config.yaml
num_hidden_layers: 9
hidden_size: 256
num_attention_heads: 4
num_key_value_heads: 2
head_dim: 64
intermediate_size: 704
vocab_size: 4828
hidden_act: "swiglu"
norm: "rmsnorm"
norm_place: "pre"
norm_eps: 1e-05
positions: "rope"
rope_theta: 10000.0
rope_fraction: 1.0
qk_norm: false
attn_scale: 0.125
bias: "none"
tie_word_embeddings: false
parallel_block: false
init: "normal"
init_std_qkv: 0.0324
init_std_o: 0.0
init_std_up: 0.0324
init_std_down: 0.0
optimizer: "muon_variant"
learning_rate: 0.0105
lr_mult_o: 3.0
beta1: 0.9
lr_head: 0.00711
max_grad_norm: 1.0
warmup_steps: 200
schedule: "wsd"
decay_fraction: 0.63
decay_shape: "linear"
final_lr_fraction: 0.05
batch_tokens: 32768
max_seq_len: 512
doc_mask: false
train_tokens: 305000000
max_steps: 9308
dataset: "wikipedia_en"
Each number is 128 + 24 x the weight over its row's rms, rounded and kept within 0 to 255. Layers, rows and columns count from 0. Numbers have three digits each. The size before them is the row's rms in percent of the matrix's.

# layer 3 MLP up, 704x256, rms 0.136, rows 4-40, columns 128-255
094:113100126134132129123123131108123137121204162192111148096120133102117158128121126143154112139111136132145151117120085106077129133125090092113141180145129159102158100134144110118114151148098115105139114147086178174104123110108108134137123176117106142158162108150102115123155113107124176137110137105118142142103109140146108139125108131138117096142141153100145112113130150148140096136104
096:149153082113132078096134105133144082143109089122132098087101079109176129133109105060131079160121123149092089107097111132124105120161111178135122106127127118150117099121129134151120115113126134100104092089146165125182147138140113114145136154145121159132143150144149151138158144148137107112128169107129095090084108076135137102100127122115132158120142084136138171134137117126139143096164
105:079146130124145138112090139140114083122121128099132118131161125142137143115177125103141153178094108117144132090166103117128124140131117076112143124136129107135149113129121162141106123129134134136121126150123103101094142119129102158165135114123144145106131187136095116140098127127122114133114155125114095115105184117126132143143113139160161136122157165167088084151119101169163132164117
097:079151115102164144150161115109179170109129167126147115095148105144115124156123151122115114128161168124105121130107097121097165108198121104098114163085132138143126131108157078167171094119126121118100154170159116116100162090141134125156097166117113138174151142163110150123114115087150170156104138114107112130119097132109136134116111143124095149079125123112117082131113124115163112070111
103:134089121168155144138093097195145138134124129115111094085162126095116152137127152094158154139108116121117126109135111140123132129174131132143126184139147082069153099134133141132173146135144141126143136137157126154153123119111142098136142145125144086143110125186090165103121153105151129139137125111105136199125105105152129157148136161146112155139154123132172083109146117133092137157164
099:113145160153131128101126107144122157105139119088130086113171144104101094069131145141125109096153148125119110134121124160117074096139098176114117123101092117150101137133144126128120111169104089104134091143091147072206111160136123101155140122126142102111156125139106111152137124191146150151115104156099174100141093100081102095130135147098097117158153148136138120107136153143131091104129
103:125137146102128133132080160066111155134127121118096116154159155136166140120147114135143113169146110123128131125099132112122120142140082123121112119086141177119095130123083108103132138166112126119125125093097099114118077123130091132131117164083082108150146124095189138138115129059124116133147110107146123127159145121139155119106119117115144128111115114136128138122117158081129137130162
105:104145110114172124066127107118162122131127121091108100137083140112127083158117106125105060127128085121125134105149127115156128151098108127123118134141111140170138143127149184118136137123104152121118117112099155099115144135158135147162145107109096157093076139154120155153117093099119108161109100128121137144142097103153139135107138130163130104118122091088114157146134133154085099133134
109:114122115165136165122094087140131125079148133092109113141165117110116139131103149119114117107136168188099172151129168124129121154103123135132129113156147152098095131091125129162143168155104174138153142116146150140120196163149178154148121084153127145117128145121178121148164100123110158145102175104137103137136161146116137135147141122144136140118170163141096080137135123110100106097118
112:150123123118119087174119146094085114202113099109114166109133166132113125069124127119078151109124130124124167077087143159115105099138095108130149080129190132131102090156182093109126093144125137111155108126109105146099034119134133135166141104101099148121107119138154134167155140117132128125142123113125144094140094115136132114116133151180142114134130169145120113150099153147163147157158
108:123098192118142164141110119162068127137098090152124149124108117155147166111157094113124117101137142135130138130137145091117102120161106147148136103115123097087110156117145156112108180176132126084140174139118116124111095132141077160101119079171140158172119107164126127148160105147113106128125151149147143149127119131079126150121133166129112126135109182141148119156152166161147149132117
101:147178133101111103137158102130120124115189110096103122099099108093087135105146138103148109117143136132105168164119155103113166117123103127112169130131162100130088082140091141122161135139127135051084204122133100137110126111150089126133103130116093156147151137076164170096121150106128151125128114130150136127149168149130148103086158138156120109140166109148140136140148142097139144122113
091:137130129155091125149122100147139104118155110110115072112102117179115150101159160131142150116100109102140116105145090171152136133193107132143117116133145121134119109142139127158160137128105146126103131113130111147085128102162133110144109110145125078141172140154139130103098153158144123152133155152107062125127133120128163178158127129170127101168116112157111158099167101105147162133081
099:123108123149104116149111091143145137118176165147141163145110149088111123136135129143114128089140125100110143102171105151103123164097121150160100151128126067132151156118157130132134090172180155113135104076132114118134089117107114107069118142150145140134156155115132139149130144146124109141128143125062099139099113149143145115153097130144110127141149162124134170109148091131108147154137
100:139103110142140123156151163125145097100133106144164108084140150145121098083139129055185139141154103147157149065123149110111090137135105139175123148129136122100146187133113177117175075158113100097136114104140111093160137102135099146167104082141112126098098102139092143164133102133121161135149147166120141132128107108098120095079137156154125101156073128121158126128139131101111062147125
115:132122141153114160109125103107195141090110107143086153126127158167145135125151144109165109112112118136106124120150136115094152100120155114149152147129130152129073152084122147109098128111110147110120140073095128119102139119146131122126137112143069144084074151117104112145149119088112128135137106124101107128133132083131091105107146151087135108091171184094109121128161121096100121149135
100:143102117136117158157148111168115113119120124138145127155167121107115104122112149102120122103100161127149130136099136136118114091143146107157128143120134086129169134140170110138095113113125136110089090127132161148114131085139132115122092122114151115137130153115176149113149109122106101110091152161188160151105139114126139118099140123167091125078148125126125107111135081076111146119149
100:148106151135106161107100125142155146145120148154182152097124101107097134105155124147134130156146107101151114162116135133127089130147068126097078096156128097168129133075155095139101129142125130112088111101177123102093159167161091150100117128115160167110123108096142133119111140101129108148115122156113127086120150115141109136157085138100093123099108144157119150148117129120156172129166
099:107153136170128145144118176110148061117096096168140130121121122125183149164147073137167163152152140148112117082123159139067110116167096142119109142100122167092123125100120119115118121135183091138099128128158148170129080133119162127154118158161094140138104136114117109124128114151135107125154128110155128107124120140107135135163109131151175167080122132129136099160125174113148133156134
095:102108135151099110126147117157116096056136121146166109129136121113079113131118095112136161124118167130126114109144130131112126145155104097106116109123124137175174143130120161155126149142142165093172070101090122113173166135122095116147141151173132118138143087140121163132141135169087125136101109125135127114120130115102164125145113097162176138130111138115137153109074096097115135162119
096:116093119154131113106152132113122136128121122127123097122132127056108107116115156138111180127128157110131119143113133161110152129122165116113142099136147120090122139104169138115157169133143112094103147133148139141145176117171147152175138121136112147179149082133119147109132123167144121095107147099161108111148148147144137159137118156171152128153087126124121109122123165113105095149129
096:105141098116148123129161146126137132159083089125143138133058149081154113180120148130125157125115157133150147105084113093098200092099139100123109152153108147121122087105149119126097159092139142148154117146104117157134139102122139158118142135161118109115094163088126135113126144157108114124159139138139129143102096173147129121102080134161129145136113145112188119153070120134136144109070
092:083160127110142142149118124126155206123105112153155163118105099181127094126125137155136149168101134094153109121111140132107172139108096119123113128121110111119130088131139115104134141107133129120141149148161129135121163198132111084101141127144112143095131091121125145145179117109166174127131104144132098126115119126122148147186081162152143123100127165130134122131175117065178107168133
098:151128120101159114167091112106154132124119106143093104147154142145112103123098159135167123178124127129099144141132126145099155105123119132074115110141094074137138133130132124071109159154152146106129111110130140184150138094152148107193117134180091145167089123128141152127107135092113108144102146146141148128123180087125115136126117130113122104161128112138111118184095169099135156105160
105:194150151147196125141105148099082147173085194106101106148185135106149121106143139125183122131137141124130128133094159150191081162124091176121141092143144108129161108116114130146152086148125108124112135105130118149170139112103126137166099138136144129127129097125117117121112107157081141154113098101133109072126124116169109112163156148156118118109121122167146134109101079116130138119135
097:106145114130145111083136150146151077143094147086130120093155157119172089123125142129181116140152092110096130115131133136127131111122144118143124119081154152131150170102137146125133119181168164113130153090174145150151135096142108144147070105160107123138167116129094151138104096075145094110126120124129167092102147112103117129126155150103129117139143110105115137122154141129144060139118
106:153107137127104148127123096113116102119158122124138087125123119117081142109164108124107154129106124144152130132143130174129077149150122113079123117143182176114128150124185089141165137124161153114137125119119158124104131100063105112098116144137102114124105180144112159137094144119127133129160112124124101164136114135076109111130157146122156137129099127133147182162089140082124121114121
102:156131154150110134102145149151098127122121116162149100129093130105112092146151131148137156122085132155076107126154129091118134105123123126116113144090148162067114161088156111130095152127079129134101138163108128154111146129145124094137140103167138147134134155140170106140122062094123115125157150153176119093118126114150157166118149157107133132099118107125084125109113129132175095099153
101:131135136058128127101132141181143107099104115113092130122127156149107152102119104131157143118155102134151184109141103165123161094093170082140140134096158135119128125117157132151159142163150145144109151127137152097128111137135122125109120102120119118157112099151076188121111149120138118068099112139149112120092118136133119123089150142117112163098142128111146114178117160168126145101155
103:118095156131181148168123126116129154131186132116087111138139159156084105124125144127127121086144096054198120186134116124135093101142100112094149150150163128133128080102144097153147132119135128085149127116097133140105126129104094149132122140152100129095160169131133136108121155099120118109112126139144126128124131134133133130122140122133096172123131120109132153175162131115120155120103
091:100153153113139124106175161114100143163144086093126129148155140136130147118110131095090110107146163143097096154140067119102146119091131146165154118153147146130120130131111089118098135134139113111130153122131141128119126117177144095143126138110139129132110161150161113110103128111124112093152120174117101165148125117106114133103107113124102099135123146131164065128144137092143134117108
097:112142134179117150113128095138130166125168106120134140107133155106093112132119199131104127126140129123137119118096142149110153152085143156096093127137154134135138129111141145109122181070093146187150135140120101137111105122114115155121092121144141161140164135078118083090061158159132110170137083130139138115113176145108119060134098124147144160144160128120112161161107122119115103141137
097:109150092153144145134142141140124139172141132187106128081128159138131104159129112135126137141140158118148127115121166144108121120114123137120109134124122105161137127104157132178129123165100103109194062145137167104085129058104171101120140131136133141122164128130143128180125131119147113141114145121118088115201133161101136146129088109140151154131138118167160190139168119135134137130143
110:101111164135121172147121123130132137067117139139087098065142152086115181209065174105144094140110152137108136106134108176127151096119166143121145150154130137112125125115100147160113110139182135108110154111107073114114113125131126115130157144146114164108127148147151116116109166107159142101124109146138172124145118174121142108118140114104133160119184121111147137136101124105120183134124
106:124100121156101151093134160137129138131118126085178115123125156118135106154090097079135108139129113109084151167136132132132088141128121118086116125143149135122113148156140122110123117167116190098089125118124131165148119083156155061122123120124137137137127105156144133117098120148089117173155142153139124130137135142153070103125100104135120152123184111153133107129130095090111134081165
092:095093090124102111145082131167114101138140069133126115128124139123123143144113120118101097144162091127107117103155137108158117109138054162118126168154125152088124154149137133108164131123147118105162148124109130121093122158085117127142120087120100158127128182160145098118133135095158130144137129165142159096151110140129157143124150144123110127107120128090104126128129091113159113137116
091:159105152130147119130125142134127143143106122138114099108123116112122160184138108101129128126109099161138155112118110115153136141165113110134117121121110177158102139117140102104103155092130160151147137124096095099064118129119121130124149167153134125140128097140147131166120128112132164142092156062088106153143107136117097133154102145149144144101177142172143115156111136164127171130162
# layer 3 MLP down (transposed), 704x256, rms 0.0765, rows 4-39, columns 128-255
090:107149148121153126139118210145116122135100115066182117115160096184108147154128109088151159147102142095157103145127176159174131121118110137153115140149117106160106091122158146132145121122150100141095128152139128118134164117098141127111109117114106151090109142101131090101154147112173125139172111123126144129098128140114154140144131115089104167128105115093127159186127102130109176115093
102:113107148174147149136163109120104093141081097117123125121178141119130108111093140073173157160125137114095142127100142086133143134132108099110133101162113160123098153081093136159128122101143127128093102122091124109130106084120130138173136115139138160126167165116098115165123145129150120150082089115126164139126070136148110177141115132131138112117173161131118122148166119103132113149146
111:188144106096100156120155139125096141139114134124141146088136084150126126115189134116139135139099113092163162085147140098125106108111153119140150126120115161140092151148097165106102121132092137169114082163116138150148140120111117109114198134091116090138113104130149126081117125093144124150139135136121150092126082146097155163100155120129090126116126125085089188134126130131125103135141
098:144130171164161124139112151140110118093153143146094160145130122123082104096142128166126122180116126132118123134145107097164112121127183113073160132105094105152135127126129106121163114121112132147128094149145096136083160139131176099142149119178121139138102156106109103127127126119079121143156163121130097094165068142157124118138149112135126147124188134115096189098144124091076114164128
105:132090122148107119147124132077104090149177095127105091074148108133105144172115167147119131108130146131150134144089110098113119095124150117152087136136158125154142126128102109074103128142082135078150136112152181115129161152174135169130084113170124079096143167138108158147148142168125144164107127096085126129132128122100144092140154140174161186171157145125113095092154163126129135119129
109:164106144134144088139162141129138131104104148156153105116147127101172128102144147098126126160112121105127150148120149172171139136127168143129116110154106101107140142147158147139077092177124120178118147103093101143139151177130099119118110128165153111127084098088092150165136131128117105136110101134090121131137099100167093151117147133161136112148107162127142142129146121124129153151147
103:121128108152127127100139157151138146153135150158073140130137125087118107105107110133160136113129157114069089117148143148150186089118133097126102119138131194157115112103142137131096100111122154092128093141093128199138141124172107135139131115124106159144134098089091161088127105145137115114089115147144088112135121158123130149118127141119154112122096102118100158131124113084102090125148
095:163101111098123163167172160115092111119134075143129138135138091130172121165147093093120089107059102080159091120139108135105103102126105138101167096125114145128120148152097109105135097157167177138124126140147150122145130162177123113171130131123091180082132106118134130103081135090145181134096119121124113151084102142115074112100147131140138107156115157114113103116124145121131133131119
101:154137139091081148136121142136122102080121179131131152117138118104127145126142124165088136116080136105164116121116122138129122165128128126137154153122142106123157137147153130174078117136117161101093139133163123165096143118081106156125116165149129113088111158107159156128111133116153112119154115077102124139197094124105119110107150167101126116114125132133137126134095128110087136129119
105:165170106135110149142100107132139122148139128127084120121173130123152151129119136083155140085086139128129099129152142093141148135104135123104117118074099118119122168141137177117166146135127149151095179080147094162155143161135156097126102157164089149098122151118147108093137100097128120155143151175111127114123083148127087135110163128173163078135136123141073113110121159125152153165067
106:137112156152112101110121084099135125121157172159111152125168162106142155159139130137141108122122107127098166125122149112139139141086191082130154118105116161115167168150097098122148145084127126133089124131172110124099142144106103108082088138123134139131182143087119134103146114121119130132138162172119110138125117157142063113190166068125138131099134141145144138144124163097103116136101
095:123128141131148108174123089136146095112122114134128134135134101118134132112126162141125122112144083141141138113148120115128145150179160148131177123126142111101105134091122099120155152129143130157104096159134094127104197124141129110145160112175152131135069139117154125108171123101131110134129090137140137116140115135129126116085123164149132079117140142115123120113089150116133172135110
095:094104126108137121133094113116163180107099128111139131145173144108097145118117147084124144150134084109127122163158099128110126134112130178134154179153121110143152168122146141122171115153137169160131114158097125145116126174111130142112135135161148129092118167098127121118143155118106125156154165111143119105130101134152112080115128150132107121111112122132104129152090136075090105105107
093:161159109142165076131077139117156105119138108099131151163120110163110098131134189109152139120097104096133098127106164105164153143159143106142127124107107134161112117152093119129116130091125139145107152124143119106111117107125138118132138132162122091085096110119100089145137085180128125120155121087139131205131106124114139113128121119141163149112121067128144145149166153119096095136107
097:085086185168115130087098116167129146113093180119131074187139171105118152167142103167145078130137129119130117123126116113087146147175120165118122101142081099111128111104136122133103076078101136104134139120117141144115121135130129137108120138076125122143141153131149081157141132132138155119152143090132147097104112119118147145154147154127148094150142141113123151130081127152135113122151
105:119079147114144143157103156120104124100118142132099212189108138141156075117123138078146146113122137119163116146149116149093165155161110131121145122123148138146114107127105150080187117139152129123143156106133133138115115090155120151147105172154113111119112102136082103161090158106135124120128152154143132117126131095112147141137139139145128134131153158159116132160099097131125121149120
098:106124132153125143154154130118104148154142126149143112138145118119151117158127107127103095176179127147100130128126112103085141133158141132128114168106091116149112120086122164131161103138155177140119107098112139160144100144082123169107153098126112121147121164119120136152135138176147089127118108073112063069150151118098147103192115168126120127108143143148100091135147154183144137142147
104:108159126117154099119084099149159116118107095141135105141158105157084118134150156065108129108099119116131141123113120133067138116082140152131102062160118151109112164136090165134109134160127122130105154144155147147125099111133124170126109133153141148078110077155154098101113084122135145100133158145146136152125126132127142103087116110123109100164093111139141099148094121122152109132168
099:148103147142137161144165129065127111131118144119118148177132131108122128121133108089111114102132146128139112125154115182095143120117147164107130127113163142132159094144160101118130105171160112096128130102159152138112179206131122070111129120125139086114182154125172124138093155120157145096124130152141160135139163130109129125115104138159127119124063175169117105124132100143141151132154
098:083132151093110156163142147154108121129143097116134130153113125107104139105110154192173144095127145134126160126124145171136155132151144125145129126085098084135096156149116100125112079098099136156120139126136165130163149087098128150100151147139125111119129151121103132173097111133143121153098129155114140137139150146116170095143139130184109146114180106147117102102131078090110065095128
096:116123121081145140139099146147204155137177100138146092119097098152169123138117142139161079120127130094111117129093080086176074085108130138108104140118114142133109114100095123093139119096120132116141173142133149143105110107157156115153167096147089152125129128105132108117146109135134121120119123103087114168138105091119112161132137145141106140132154135145134116124117107133156136135099
094:110172135132124124117134106157144097134130093136143105116156108171113148105109109113109105093141120123103165110106123105117139101125175186125094108099125152110097114129142103155082120100116142162100150158090150116101141155103138141115115108158094105143099106136131121160134101167078117133054145146173148124100102125115118129071097121064110061123173093147154126133092150093119126101136
098:146119153141161156135106113133106122138085110126112114116156124082086121118155138140132093110159133136145096105104080115132138099115141091089129139171122127131110118190126119106113149094193126137101156134110140103179106117126157097129097099097150180142079175142143138097124126141120111145082104135120098122106135086178106117142139142113077140142098116082127107122156128151126162091149
102:094129133107127101128130130105113116151092136111093167187112123129138068132132159159072153083106128141112148126168077159171142077118097083149147126120145129141123160129134105145134102130155118118112116115141082103155112159119098140092122080167103110128141101115123128098105090116090126149101118132132141123137121172141103083142142131136085119141116130140082060138131142118104165123110
098:128156128141163107164134102130145147133119099115117160131128141093097134165096174168096143100077123129156150179172107138146145129147117108134150109080109156142080077084136109145115156152101132126101108128138115118128134099087136142115096114160149118112142145098119159164123111098119145145066132093120140108129113120107104116117120112098101144118113156147090128111137108148099143134150
096:114135077126119173124113098141106120116150108136077097122139162134117156142144142079131114122169155152107097107123129105097097149098111134167122075129115145152121109115144124127080140134129141158130136122130110147153138165168121115155124141104154130140121114145157151083126141088105154121150135101135113155151164125140096150128118126110105128136133119150178109134152097134159162162155
108:129146134099153150174131081105118169155123103097119115128117130151078146129172090121141128103156158118145118128126111127136133114137107134090146136128120108158114148137126110126123112141159117126152070149135149159136132115111170134126146132121110121153142143129105168094155135140111133068135157128118176119157133149113156117129138135139140153119106123144129060134146116148042149151131
110:124096117119127166118138165131137136156128102122108142104123109141123156102119137124136114155116160119161116119093139112131131118154181118130138105123122113121165123145175144105166178160125140104138160113125085119153139117091127106105171143150099127094124127140115097100108172136122141092118124079129106131194126151124161126145130128150151142089114117100111124156144109147125086111106
096:100156107151155129153112139160133146160121132110142119143114138122119148130134095144082139105135144169121117127126150144126114127122142094121112105121104148109068134127132146128116098120104116132114155106168110114146119133106093119116152100153144159115140102136096110146149091078098127145131094091054101137144161132157154129141081113137133144109086110146099144089111149165130086118096
099:164154161138111078146153122105146120136137122100132096134133159138166131096137145103102111145083189100084128150127155177157137134091108116163108136098142114143086115095118138169128118114134111135177154110122170102119111125123132125110171159156120142165127124130130116164141126169131123122142101110122092101127145093094120087150122094118089097145141118139107149121165147115133095133107
088:136140112140093094140114109125113124136132120157097126145110138116104100088166143131139155139088102114147148114113156139127122104168143170109118108094128097104123108141183144158134068140096148152147096160110084167169103089106140130137120113134171148081142120101095160134180105139094123147149126084126118134137146122163137105122174120126100156155134139156138140141126114136155176141148
095:112103122098101090159125158165148115119077095099149129128128100109124133170083111141179128166126129128144086096119140131142091083136133085096158142132136107136133155133114143116137135092160161100130135164140161135134151099119133165136145156100086111102102156106141150166153132086123105147139110101135115146147088131140152122088139129117102126106164166067126109132168143148140120103095
089:114153127143111125120177198130111125105100112147115119103129068101089142120152097120121138126105097092112183119150079135142121146127154157146095168137105149110156092136148134109116096161124085144179100100155102139154142117139100137171151151136119121136121120085118145133166145142118177116100111099136138132118143138147129129119145129084124117090174158139124113140154121144147088127143
105:135143176125151060165117109132140122135113149102120163131136093070087173103132108154136120140113163102194112124167067112128132146156118113146131130075148120131153121168123139128152133144093148119132151103153103153127130142133132128125148143126163118119151141126089130144139152110138125127137116085145138156155083162130138109142178179113117133126118163067122122139127137156146109140103
107:122106127148124095162204100147110130119101125135126147103108156106107081177147122114094122127104127133155117104182116119141111114141119116162129159110127109125148074115128133142097119121175087120116097166150131129137105105133144094112129118115103097077142156081143110070108117111159096106140116159168185177129181121137121158108107133126129104112111081127107156151133111112126114084109
095:177156130111140128138145104083171103092126155109154114114126094113116128094137106131135162130143153103111089103111113161136154090138126108162107133104129106119144102160156121137093092108125147178135121108139168159103141111156083145164179154174156145097189130124096137116128127128110074114147117130124134122149105105103146140183159149186153112137134116121152117146159112156132142137126
# layer 3 MLP gate, 704x256, rms 0.127, rows 5-40, columns 128-255
099:116101155130120105120164086152123115116156173138157114127172081113125131097147135169147151139163155149115122166140135155083098142089067143124119125145135120095190147151161120130140123121117101124134111150137133115077136133096160093095154133137102133094138122119122142130176166098061102092124135143099107144127148114136152123168163135132133135114093167109126126140126139092111095130096
107:089152136119158139098095106166099069141124143134174142137138118139159126123136087100105098125098170096112135117154132157122123199090173123161171123093131123150112146116184109145091120159123153105166149102148165144131102092119099078169153109075135144143111132103112133157121117113093086155108144114128111109113137135123133132125131137113136137127107113162091147102128126122167142113158
098:158144104109096152178092075171151151128118152185121140173162104109152143107126110130123152155104154141135111089130095144110141154133151121141143126111141105098100093180149080150111104133124127131155141129097118124110118089133118143119132178132105163096092144107109113128136180090139124142116140111120106146137119122123176136120176103109126149103092129113074127139142102117134157119105
099:110150122143190163121120142111131098144096149091109129142136148144158103051108130118143146138161151138099143140151135137125121118134130125143169152149098106145119115090091154165121122103127120147123145138138122150125122111159115112101116126131164139122120121099117077121126135075177108111130119110098127168150134091142126133120179167101117109101109101154072124143116128152116128167169
095:191155105138131090130089133151162191117128135108112115133152175128130184160122126127087102119146115193113124164150155135152124143184113117132128097118113142148136119134103136160115106145104136143122138163085165125101136156141135095143134179034122154131117159142110082130123123167102133122105102138167149121144131080165113141133132129084110101096115098120137103100083138133093130163151
097:179117108130171128076142118148104134152136129131118149091089151127137171113138108105108121147129104100172109121158121125146096152150165171122097129165160144108153087131117123134115123132120140143131144128125115113141160175157132117148139146111119138102162149117151141106159136145112170182142155058184151074136094107176091139087132086152138131132146102136087117140139128101116125131123
099:115151108114113100128155091117059155124136125136128160112106128152155084125143150103149122073119100112083127194133130175132155118131116117105103166169147146109123168139102114120113165101094106103154117124113071123124165107096116153105185157142103087150153109091152065139158121136135168091134170127140108147085127130117138095127131155162143135087109150127092139129141096111131134168143
105:161157120096090164148107112141131183153129166143075169150094141140117074123099181149124146123131125096135149112114124110115124091110140140161182097154148119122092142116109135126094122117120158121143078145172108129112125116095133125153123115114159129152107149111138139166114112103154178106114140151084113148166116100159131120111174159133160118108111142144112167181153102110162133126109
112:140148105039119098097132147114121104132133171145093119124148140105157123103125142204104091100138121129154105158128120166074139100139143088157116085128142092103139165146152138120123130113160146121132117086169129174101102080118153135140126156135154182141136075118115083111125142143109131188111171132140094133140097141134090092116150140143114169149123151127144138125067145138101143103131
103:158135144090119124084112144124109168115152165138139168153129115113093098079114141111113079131103156104162119120136134117148163117116122106127126165171125098109081074116168105152144139167112139150141154116097172154121132094140099110095138137132106126081119064149136109124151134180077111079123089120132136142067150106063113138092122135120164119097134130130120103160133136108111112124135
098:158142126086128132084087119114109137091144135122138102123126169091122127168163130109151109141136121181150120148090137132164112089109131119158173111137149167106117129141101131117140142126105115111134141143148117162156117143101149130111134103146116143123120110131132160131097140135173132141093117122145147079140126171135158147096140077126105147129136123148158135121106099125102141136150
096:102119156084091152094125142101169131118142115103141096121138163127093125105116135097147157172129102138138114158142156164118151095065114173123093153180086163137179134118134146127134151115115148177145133143110131128086122091153130157102103111141137122105112148108171106118134124121089130166131120127103183152121115167121130136148159136118131105114071135118163111169103143082110124118110
103:144145102139099141100071063111155144133132159117102134160114167119117136121141068148111139124142093145116097081142098095116139112160091103142122147159142132115131153153142137144132082121135135147159164134123142093121156133139096082097062115099091147089122115151118138179138104116140130144119137134143122160092115125180134109142103146100122130091123131110128134129183150101121133129155
105:091175124116193101131141191123105148087136146140164106108109082134112136093133110100153098152108156095093152092128145130098103142145099092193120181109110109127177105130123152124139085141111103103145132128120062088162117118132165136119102140123100136101114136153135093146114120125130107136190097136085125131125096132098128145138127146117162136112087117082093122142096147130122116117104
114:118081163138123148152138108124107132114162118097130203136139141120128095126138104129098113113136136119153102158119114091149132145100101113122128167141132132109153117153138168131133108151134149053114124120139095105082150088072128187165117140147142149092141116105142117133108072156128129141167138167138120134162102153193122128092154174145122141099134141151097115127079126091112129128126
103:107150108119099156141092090137157170123154127119159125086114148141135135120131156132111109134137127075115080087146112172143115138080113113169130132091154136139115075093136133138121117140164130143167194159137125140121127118110111150099136135148149120109112130143147115105085139142138131133121108126148129077119102088100103090136161096139108088138182145141154117159157118117119091132124
103:115127111074126132099096136124140105161125140111149107157166138148124130097107086113137109136158118133117149089122120119121136129147113095112065100182134134116183126111151164141105169157131128125130083128157127131147117099146161093110124137154141142135096120137160127154118095167122113129145123115106114153086142138135133133145089118109124103123161130129121123146135123127127151149117
097:144167110088106102102132153092141106090127094138135094150112133100112105119119114104112142127148118145127088158160141084097134112190197159154114171076103079106154127123089149084147118125102116120099145124098128112192123149116115150169115142155147127123134111131129152136173122138129128169141103137134141136139111113147152124139118129158095117123116140138166111113177138137109141147115
101:153132133150118161088118160119112129107146131071158103172112125142131088105089113144100089126134148130140123115108175165146104126123116102152172096119114095174146142156110128134115091129116142105126127145153173157153087145078160144153096132100102120092100110127130111146130134131133092109094091165127139137142110126125117126112129090128129161100176108125137110110113117152139133128122
104:131140158129134114136152121120097131113085117092140125149156129103141130155126122134119182139110141163151108124138125136111097116083137099123131185114160092190161078137140158168117127152156131142163098131170109147128142127127159109156055158121143133085130104130149133179100159151136133130113139117120084148121127112088128146140122105105175166129140094134164165086132171116132129077151
102:094148120155146166120072142138145143124111135119117157069134132156153101128132080104102152143129148162088125107109136150121077140126158132113122108117155115100051111121096071137119166146123153160161110172131091184146086100107139101147114127112103135142141171147147111144138141109136127158174133107087121145103122126143149139125120163084080086137151126124124123128075142141143108117134
097:123155137128109136120135153133150107155133136169114120126116122154124094117081107151155135190096175135099115126134088102092143149165112131153122097076123129081135103058092154143117164114090142095167109141099112142095120126119127147149136164125086106137116113107116125147158111135117195120201158149109196168110150105136147100120162102133104098150079112125147143095114134153108150150094
094:082131160104137131093122123107103108143100165114144147136152117121099131138134116133165103173138147134103110155120142094142127126138138142088132157099131218114145125141100168157113095172125079123089110157112101115090153129135139146134126137118126129126129122129124123116151151137100152138132132147101119127144132099158109144118113150133084150111147100138126123150148128160128163143148
110:090149098070144106095075134093130096145115156109139150125146124127136110137094156143148144137106174150080130122125156150112152117110137141115136133163076131131128140092133112100111138143095098121168129118135150122153149136144131153133105141113129146125085112167137123174161148151146107097128157115126131093137141128136160149142110170158166125138152153169162110138144089125153126103144
096:115145105113125093111165113113157127088173122131115164133122146154092096103128111169170180112102127150115105123148097134086111122090096118120144125068136106110146152157149132102152123131122160143128150138171137129139129138107125124149126124156138135134116134085125107099123125102167113175151099189131134141076144142098164161138136181125092107153142163171137148108115108102144110125138
102:118132116128136119129144139152128169103090113092110092132104124090109129109093136082146161138138094121157117148127112113133139170149120154141088090125144147158114106094081085122127112144138162106169140143151137127161113118172141120124138144115123103106072166126145146135078122048129078100129148080099120128144084106150120111119128098144161148145110156098118122125106120099119137160134
102:143090158124132115091103132165130130121141116139132116106134134157117118115111128130147116129134106098154128139140111075122125126119148140122157120126150146127114112087104128108125159151129126129113153153115082099083174108137133094101096114105153135180112105106085136127074152074170129121085165137137134117120173125095128124128169153116113105132105081052104132108119076114122121131116
099:089123121163159129137151115138113082125099146157147087147137159146109104117154113095149161144138164094074127134144148089152136145107145166155134144114113181147126118115119103129107105144118097147110168155149107130138118144097139149159131142082131144136146150114137095147148127122139132123145100137117113132126114143108101116152142092138200162111100198130094129165141128104179151112129
108:109107125114167085111105132097122137148108130143146153141089141133168092082162115117142104105116160134122121126047141106149080118152094138170154131116098180103155075134159091131119101113119105131075149134141103143081144114096110086157114146138161145171129125130131125119125118109139153106125077109156152115129153145132140152093130147080179112152103104115137123105105164144096130166139
096:107097129138124130138147138068134114172100136105167154109142150103083104135109128141110124106121104167124106143087105116143107159135124132131134162137093107154090151103111132143133106131095085145151141144110143133143096120118142137149139111158156141167102125129113102146115065144125121106135140143113099125101163174106118098116084120137126073171132103115166141087155127123124114143083
100:145137126161098158112121153140125110146105143099143089114184138155113150134113146184118129145104155106143101111117147103153139121177088095157127115125159104105131067159125174129165142129123150139154116144131098104176117126162093112143156128099108134141122117138161138129151143128115140161168094153143131100089134163175134185106113128133069131160140114146114115142131153146111087141115
092:062145159081116127157114119147091081151094143142133171090139131145148090154119185090130135143121130117130164095144118126168116111147116136164155146132136096121112106128136117100103124159127150115152106104109114141210118153134145155130130103097130144122157120126133184139142129091165149122101124110126123119125102124169104169122112136143114151112120109134139123113123107112140179107129
093:105131182132115152174102137140125122131148202208128102155130144095123126144128163142109168155116130133157150094136123134099134137166123109091165130119125118156110136150115122135141144126135126119140106126093179109094164153129167130072124159110106128148126123118133131126150113141130124168126128108080075152137136143131108144157160172145153122122120118127094140139092129149123154158125
104:136109143103157156139142092148139147164152195131114165122079141149069150178103141140133154121111152137123122107091087129169125139153166135092119118129107152121135129145138121139119130124137128171168149116133107154102108159128157150115088153162166152165179126114100148114121149116105098107139105152133127158153145107116139112116113174145128129154133166107144158116174102113130122168143
098:134089105127122149096084141123137092183125075148133146107127154147131108099117136107096100140158087092154158168136130106114081113178153155093131115121121127136137158127105154141139107138146109142136108117129154138188102152090128134129080168126167125157102128128170098124132134156176138148105094125164120122175123151128103122121126112146110157121173108122134102113132158099157168125143
100:141099177100090122099125145128184120132120116151151108123129151150102071126101102111091134136124173152133097166147117125142163037085119123142114111151119112134137114170097146101129151168133127118093106124151165152119133089113140109141086152134131077126148117123159171093127084149134111111120077106127130134150126158146105090122141161158127116146151146126125123091110113124123133176153